From a checkpoint of a small transformer trained on Wikipedia: 16 layers.
Each number is 500 + 40 x the weight over its row's rms, rounded and kept within 0 to 999. Layers, rows and columns count from 0. Numbers have three digits each. The size before them is the row's rms in percent of the matrix's.

# layer 4 MLP down (transposed), 1792x448, rms 0.0761, rows 111-206, columns 0-31
106:481573576495526507480482452541526567513524488444449464461521536466495548515515511528481548511467
100:523531449432484564532447501519516554456507487418496552468636463467494491494499517509486515614500
103:564498499491507457510467531492458506559562521559532497498432530546523538539513456603447496451498
091:541499520477489549481562511544545479490545535448466520497529507474523398493529401438476519505473
106:470541438595472554531495469544475538532498528584490455511436492532497522533495502476503516489526
105:450445508496500501450476511405526543465525529495476497505513479507542486421449433516515485489540
091:475569477470541498481480483479474448416508500472526480539551485494486508528511539429484510419512
089:510472531520475514442440468539544501443472503466469514519526442405468473504511468541493579521507
102:531431540523556556578503497507558537504475552488408525525484516497493506481479521441483454528474
093:495528559471581540573481505513551534536442484437496529492583549447506547413556487511504512434519
098:471543449401484439443534522430576451476498500460503485452465469481429532522592484536587495495466
102:489472523488536475446503494480469530543526475536470363542497555493532457489508503497496443486505
120:484563581481467527529533467431527538502547524494475532514445475473499566456489485512449486432515
104:440445429447466528561540550492491471442423430529451555480479503458512526422537489516469487512472
102:496537572524534503428520526496500537586497479448503469531494441466486470462488460569565469565463
099:518497492396469487518565477512467544473460504388508528454507474501538517468530548458493522517577
104:510478508441451544531570525499412542457555508489492476433437517468482543472473504548558534555490
097:540545556470527565450510467495511548510413503466453460533496436520471483378473486480496486527458
095:465453505485506505571465561578580474560477512463546424559530585469492489464401471492431468501495
094:487521447508522536478499489479487464460474491511517534495458448492495480469505447508532530480512
104:467462482542503482471493545485421475460484535510493545534487508490424562551492514530442516546505
088:464476482476493547449432513598480494482542511480505501504451527494486431573480489541498540488465
098:428460486506483543527552548436466508456527531515548484481562504507508522485540511486551536522455
105:547485492493449495517586492458500453550488536489445558455510513557519433517504541483485533476545
103:462529474507545532464521532538520402460502510459513499545457452439536443468493486496441477469503
099:524467468410538548478461510533435507515529468459480508531460479518524541497441542455563556541500
099:542523472560486491485500505537440534502475529512608559562435434541486508456505480504518548550466
101:488525467475447499542537498518497535548531476536538502516575396558489430469487475477545469515516
101:503477580479494549493468385502451504531463419491484508522467532534488472472519521496457478451484
092:492522507445388490541499588541507508490488527460467542521424557460538581532427538547479561522393
098:489502554495430519473497518503523452433488480464500477458505478493497521548466544510515474503521
107:472484432543496544508522501537493497399518460475455589487498540516540510489557538464496581431495
101:544491536467502498493534495507510553566489487534558459460487440550575521522501531466455466511490
116:480510590554481441459489474498500577468519499538462516460573459478463507542585480495432487473523
094:466544510574480527531483427517533541462473548507439506444506507616522525471471479510461577515432
105:531455489528536476515532471496487513460596514501414472527519553518471531502532474463486549520551
092:488427505480560473406505545527446369492607470506519443617509513567487478553549552499527518519462
104:436528444537492455520426468478534520543472508492575527509539501534540509576482493555490463470496
104:509481522464509511555481497502485492523558459522504501526504551460437486528483536507428532493514
098:543532492507482466522478518544477466508406528519479494532592511542536518462511562485510509427450
097:591489513501472479447427440433503501480505469471512510467523546488520475452526411505517598482535
096:523502580498506515514560536518506457520517514392508463458506529544515479428472537579478434519574
103:466533515499509491575526515535459461480527470549479469534479474575474474605515619474453434472534
101:472500489489516419493439489456519491480442521570417453552563607464467514571458425526483470559464
108:533512552513467459554425544497485481446521512525511443396470472529499478507421430444504490528504
097:478415499523495570503488463457477505521516498444525526450424504529455505471484552559565389523579
097:496519547495504514561490560518465557463507553474501490517417455533433504465534537514484486540447
101:542535441472522498548511479602429545564517527543490540499450553566446521404437473514487490432475
097:471503448489544447532465501505482517509448503464536490522532536540473452486508532509529501543543
098:474408553503504487493507502538502438502529508559501536503470453461477510481434536523527543512440
095:538477557526514586478438510501543556511443401449432540483531436542517498462543529544524542496488
097:561491580541481544501498464491535488534524517555586472475462514474485530498494500494517429465534
100:476563479535579497532504508422459551503350483509478540493528515503472528506389532469485479510477
107:501449509487406474546539516506469521468509535549544410494526585427497459526492473446549598550524
102:499505504546518492573507479581547519535458551456521460422532503492546468522469524549550499540531
092:476483473473446504532537526526498451492535474552531500488530485560499490485499494547506536472535
105:511491561468491507442467542452522469537505486469495484511495590494576513471544588492564461520456
093:494523472526477541552487507479578496514491501526537447529531520452477495566524472536577483472503
098:537526492494517495521542529538434463502535549549374476491526474421486506537505487533444499530544
090:470442559448522527501499496519476484524441576529507510471489541499476531462480585503465548467435
105:572470542525461413475482575498559534463585557450439436495521522470572496470515526477504506503436
106:510461489485539482539549523514454499547558501481516580535494588515470484433452637402597468435456
106:596548565477499502468498479526599481465547474528432512601500474519507552545473469464486491562520
090:523515519485490479413447518435530507501540458544548443520423531507542534507481506499472553509535
116:531433521522485481521555569554398491517514452546451516484507547413477470449454496534517399437475
104:478547553486479546482522516558506508450461436530531492542473548468487455486437528437526501457513
099:459454572487526502579461427521490422472468466527502524500485513491525515467464487443546522547483
089:470502544473457504473410485578633519560526473414451531601530519482464455503431485453501404450496
097:477505527491442455566597497554562482484516525489496425533446523567407543527420468470492508577503
105:523474539485533487438408464520521545478502541511558453455465468437570532443496483499556485515551
102:501514498390493514452498458555454517474462582525440523508578476593502575424522447500535511540492
100:547524524476482565584453541531502480491462515477447517514491546454485438528469539493541476542545
094:520543515484417523542520496497589521508534561429472513504594512485528521474464430528427482574525
098:510489451513449530494482446483505505513469512447507510509461509491530535463540570449467493457496
097:524496488477569559512492530502546469485510491453487468498503489500463500519490512497537523485486
100:477548515446503459483503509535480527426471489486521534511537514593486498511478492516456528530470
108:442431454512520480536484486438514401513440455471489517438505441520505491503523481469512475486471
102:493422543499535510524537486511566540442446531463515489466468428479495502478421486502466588467477
103:473493546517515531519464566510510484582506547475473529538521464486474477503536496517501528504515
101:578497579494545467395522470545479531512534470493472461468512528499463497521493497490530520520436
097:514468484488597512579428501509532517499431467511431497453431421474481457482497490508453591508518
107:506500443544513536464502491528420521461462475495486493506520482540475514494501497457569410480505
106:534542495527489517489496497515600490465585509521512470413602508486557556499374523482432549477498
100:529502473411496495460513526507478527501488511506422477479437543429521533542443450435459521551579
105:554516534550500428433469497447519510508521532500535511559561491576509488509565461499526544448461
104:513459562515537522484580498467523499534456423528437500581513549539516495441467451490590552465500
108:573527567471469530484480559493462453521562511462451527486488589482514472496556551459507609473485
101:517490504477495542563491522480520487457423487474568482511539460526515460462522528511471466474579
100:482496607489460509542488551482545455496538431599483445472499504499457495460529473529519460548511
099:443484575583591488455460552515494480548492371552478564462503485489491525598443448473561499507524
105:534513503455445499477509515463489531517484436511426501485561530507527504535512550499482515534494
097:511533455525448502518537549502534493542519497501574527469558534545473528493506540528547465583527
096:451509530422509528536484499522478545548506488478519583546473514519576519505460547506500540490537
099:526562496542538512512554518505506489528481518539480569435518483464453549513516494483582477609500
098:531494535401520558506538536510393530500457536541508475539494522527502511476466491433531437469487
106:436496496511434547449570483430534477523525491506488505523430527463501458438438490487544486505576
# layer 4 MLP up, 1792x448, rms 0.0805, rows 112-207, columns 0-31
099:459523493449548546504508432540521542580578564555493498574501454508501500447550487459439398509538
117:487548495577540503499512477493508527523561547522493435523506543478517448561540449480481517510583
088:487499503508539519472499506504463479502458444557439529449493522523569506497506506499466485478433
107:495537482538491519510442474444500522466477518479451475519507460518530464450538539455452517504545
098:486554500491489495539467412535554544520540508482524505522472537478486483508482463514480476440453
117:502479446546458529541519468496566481478476466555553466527479415482517519452571409511479507466486
080:559474472554497546471531505548533486537563556522571510467514473516439422532498493520481527496580
100:423528419454513508530542538553545444466488473470545570556490476471511481487495448511528490472439
109:490505532488465519475491505455475478527439565524549536513505468451439521447543423523411542513533
100:483519407463480527512536503509534465554571555572538466529465524485501523471496491513489503535493
104:558497503486473443483508472568521474556541546525430535507415548536490513472469502559513439540487
098:530473528485535485486443506523550496462457556557451496491502446510549497536536534559506514456559
106:491585433469503512403491544516475499486497538448610475468488553528510467491537555542419528468525
110:438481529490437476508536453520446525562441552504476502520448606506452477550518537481439447471502
100:403545490506412513567544420502465493568534548434559579524524544489547489487419446501554484509536
112:434430524523479404457499485511516528520600410552518566579481508514484511441453481494473513539474
097:474510481530490444604478475447521516542486468569457438493562463502535537504469525528557480468538
090:515477511451490479516452537478530522545482466538538459475500539441448475451545470494500518481581
096:554536467470536570538556522487457509524540460499497482445439422516527547526546530531478438479568
097:528522506486539480525540467458546476461513481553457533481499504506508507414450498498523449557514
079:466535482415461529561523463468555512515522493487508519408429510464562484467458495507575419547479
085:467516530426408521476494544486464544492520567492458467476515524492474479522411471475471510495463
099:487520530522452495484445415492433452552503521463588474537532488531481499503539526514526520473548
129:471550493523535483470481451485562499470498574472563472542473520453462514508545462515453485469450
103:527486444438463440444502519473539549461461506511471504550537458468557492528506495528555513479525
097:488531536477457488490507493441436467508531435480515504488448498511503488474492420462443604539538
090:541518508524447520578489512542544544443439505455468492512524492547474475463522521475569502405578
096:461540456464483490524536443513456428501466469514496512471496527530553492568444503456561531509509
090:479524477532565556449542522395512533511543528572508447530489489495473492460529543534448518435508
095:461532451467571456539512477516579457508454448509449497505468501611487520535503552441568439466459
106:500467520463434492499466475532478496452489540502462522454504469498537504515529509515433456457566
103:526503478547532420479466452537497521456602453476528548475467484493511478417495508544456475442508
080:484477523468465468503477476506506387461487467528555541517474456549488540469485565476558489518481
091:435538533476449494477531475488437532466453519475467460430453502567529527455508530496577457508469
108:528486553560424490469563520478486493506443543540525553466537493481532498518541558528536547428494
087:517492515427479496527539507475462553450527506496492543473522531525422488517491458485518438531567
101:419462452451469444484530436505506528441486469479570469478530516520475539505531508487507514435522
098:432492459513526497443487488497516493502526503471528436451492587517487536516549499546550566517495
099:452478547567539511513554528506514488481526497411477534489456540482458469470511481468518521574512
083:462515506494466558585469478491504489465523528441442582578492481548473487511497543555466391528467
089:451479424422406508481517549515473418525452484531518512480523456552499517509511484540519513477500
106:535523512543483501484522495488513437559475551599512505484491457453526532553403451493552481490521
095:525427509429505537546500564537494507579498463484569504520507442515475473507577496450518527499454
112:509433457484514464523534465469523533424442491508524522487507504516480464504429463501544493483475
098:538511586430447484484480443540507495544469479460433529458555473487482531551461533507521529408560
096:469492493522464427518481408475435511541487442458428505442460520531508534546474481537532560471561
108:529437470532512504459515527494555535570541459435509475433483488470508514545518474554488552469465
116:420508464521455453510575489548464477478515475556512464566501510465470565561477500476482441479501
099:483473457531481470443539508528507471498476512568449512496413473548450569564529393515516514547543
096:512500525583585447568505483473462571436582500547541534472527469458530516609518524534488513505450
095:553522413548460436481446508491529528591521511551482482553427573536561501554531568525499605454603
100:475469494552457553490479569523504530505479507514533471433510542536469518533487499530585550490487
092:418470499504448538533474531514516548532503495482511479455549654382472518535449523581464588511561
111:501453459544535505416561427488537508464501498546537394478571475508569445527502451529504486522552
090:541526431514456534503471509529462493505457467491510507498516496514479505585430552553531463510513
100:544503429495480499548510520564500496471485514528487480491546441458502500510603497472507429525538
099:512502537529514452474466498432537489529505469488515480531434517544501557531483529471459514498525
097:475483540588505486514478519525537480495538518495490441521452516448517491492514544529504485449480
098:481523483471534500484483496483548528449527505502518468501536532501549537458547563484532469443545
092:515496542452515440557565431529460431486583532541531429453521532498512504580437557509527476481501
102:464529538481544535488539430497501502450523538491545458449492440466569519552515524474497554420534
108:459538487548518468495523489512523493461568388497410491503564573484494467451454498464493494532573
080:433537496512484507508502551390476522400569484550508489431479543433523422478433606521449469503466
130:498524438466490445510473486541522549552465504508478516538493450552533527572443472533465511497484
106:549553495499530479488474519486517525489455536552521535489535635478492509496511453534520448472454
108:436482455548514467413467454472506479460535484480576570562542470494490547472471471555476381516472
078:487490515454441477556453497511504476487524510544544494530508519535500559444423439514534472486428
095:501506484531466445412444535508427551484553541573488428504444487507421493541530505542456459474516
100:502523538494540507481478477548511497586471511523558472504495540541516444513533496446434446492492
109:495426406490504436492483532497540526496557456482469555477541486521493489514546468583470474505548
100:480504493558462515519404514550512537536542483550429473458506466446491489492527520528506495444546
084:466486484491501541494499601510535446511469463536550534542482451521552475478561445532482464518445
091:462543493409569513462545483551461491490402476540552509476491491545523540545476456533473446524496
111:465441478433473456548536483516486480521434499541509542501508508564502503541463488453532490565544
109:444530510506494506456577523494451478474553526516558496527512562505436535514461513464482446501480
112:557485548493437437451431493435523433483578509476536514496534486532569502467548482558493473467451
105:535465523491498486531493470557426476531481504494475506488467507483526508515540480509513484520514
105:476498480488524468473455509523465529565406470478505450498521533510447499502521545494541500490549
108:441522548472473532486523436515479469480536542513557510592493453492525507517437530527505461480453
101:480434478522510437527469525489452585533423523496539565556522519477520481511479448489511541509549
104:510515488495414433509435513474510541550514508458505504522458446522500514470492444508490476454648
116:501468493454440495476497583482515473514522443526414495494401453452440451499554440499500507513501
098:512524520481507543463542485503477481435472475580538553538448422539506562532533500455468481511512
120:468503522564480497538483498521388488544479422511519577544458527556530494515505543512510446419469
101:545502460462519382443486494498478437402513520603408580532488522517434559563494444423540471428556
115:514567492500527555435502556397557458501478443546520387448476542481476544494506517470452547406479
104:498532444567499474478526438485541520471546510538560525560439450526519533520488496492531476537550
098:520453471493513473493576411572454513506546516532535576495480449566476435451446500478534472429447
091:522447506512518476408522555483545465468510466521520505467513499457537484514489534572512440479512
087:493490446428459492483496544516509473461469529510493579443484556471508501486469495480451452500548
104:506548442480467508515583501503417448522464556519533466498509453462513526564541521534507490498549
091:537555546369510471458466470483517489514535531511450551538492416513479444516500493497524526552567
113:509471475542490474479482458510478559531453519447494486400482552474431485460527493465486400455527
098:468442508557494522504453557502497504587512525441457460497502461464522557591473500523472525455564
099:506589555482493504519469452474523497544507494430508389517465453540408465578478527486477508538535
091:457464483498447445411462513500545464494565578471496466475495458481545571554523487496459504568536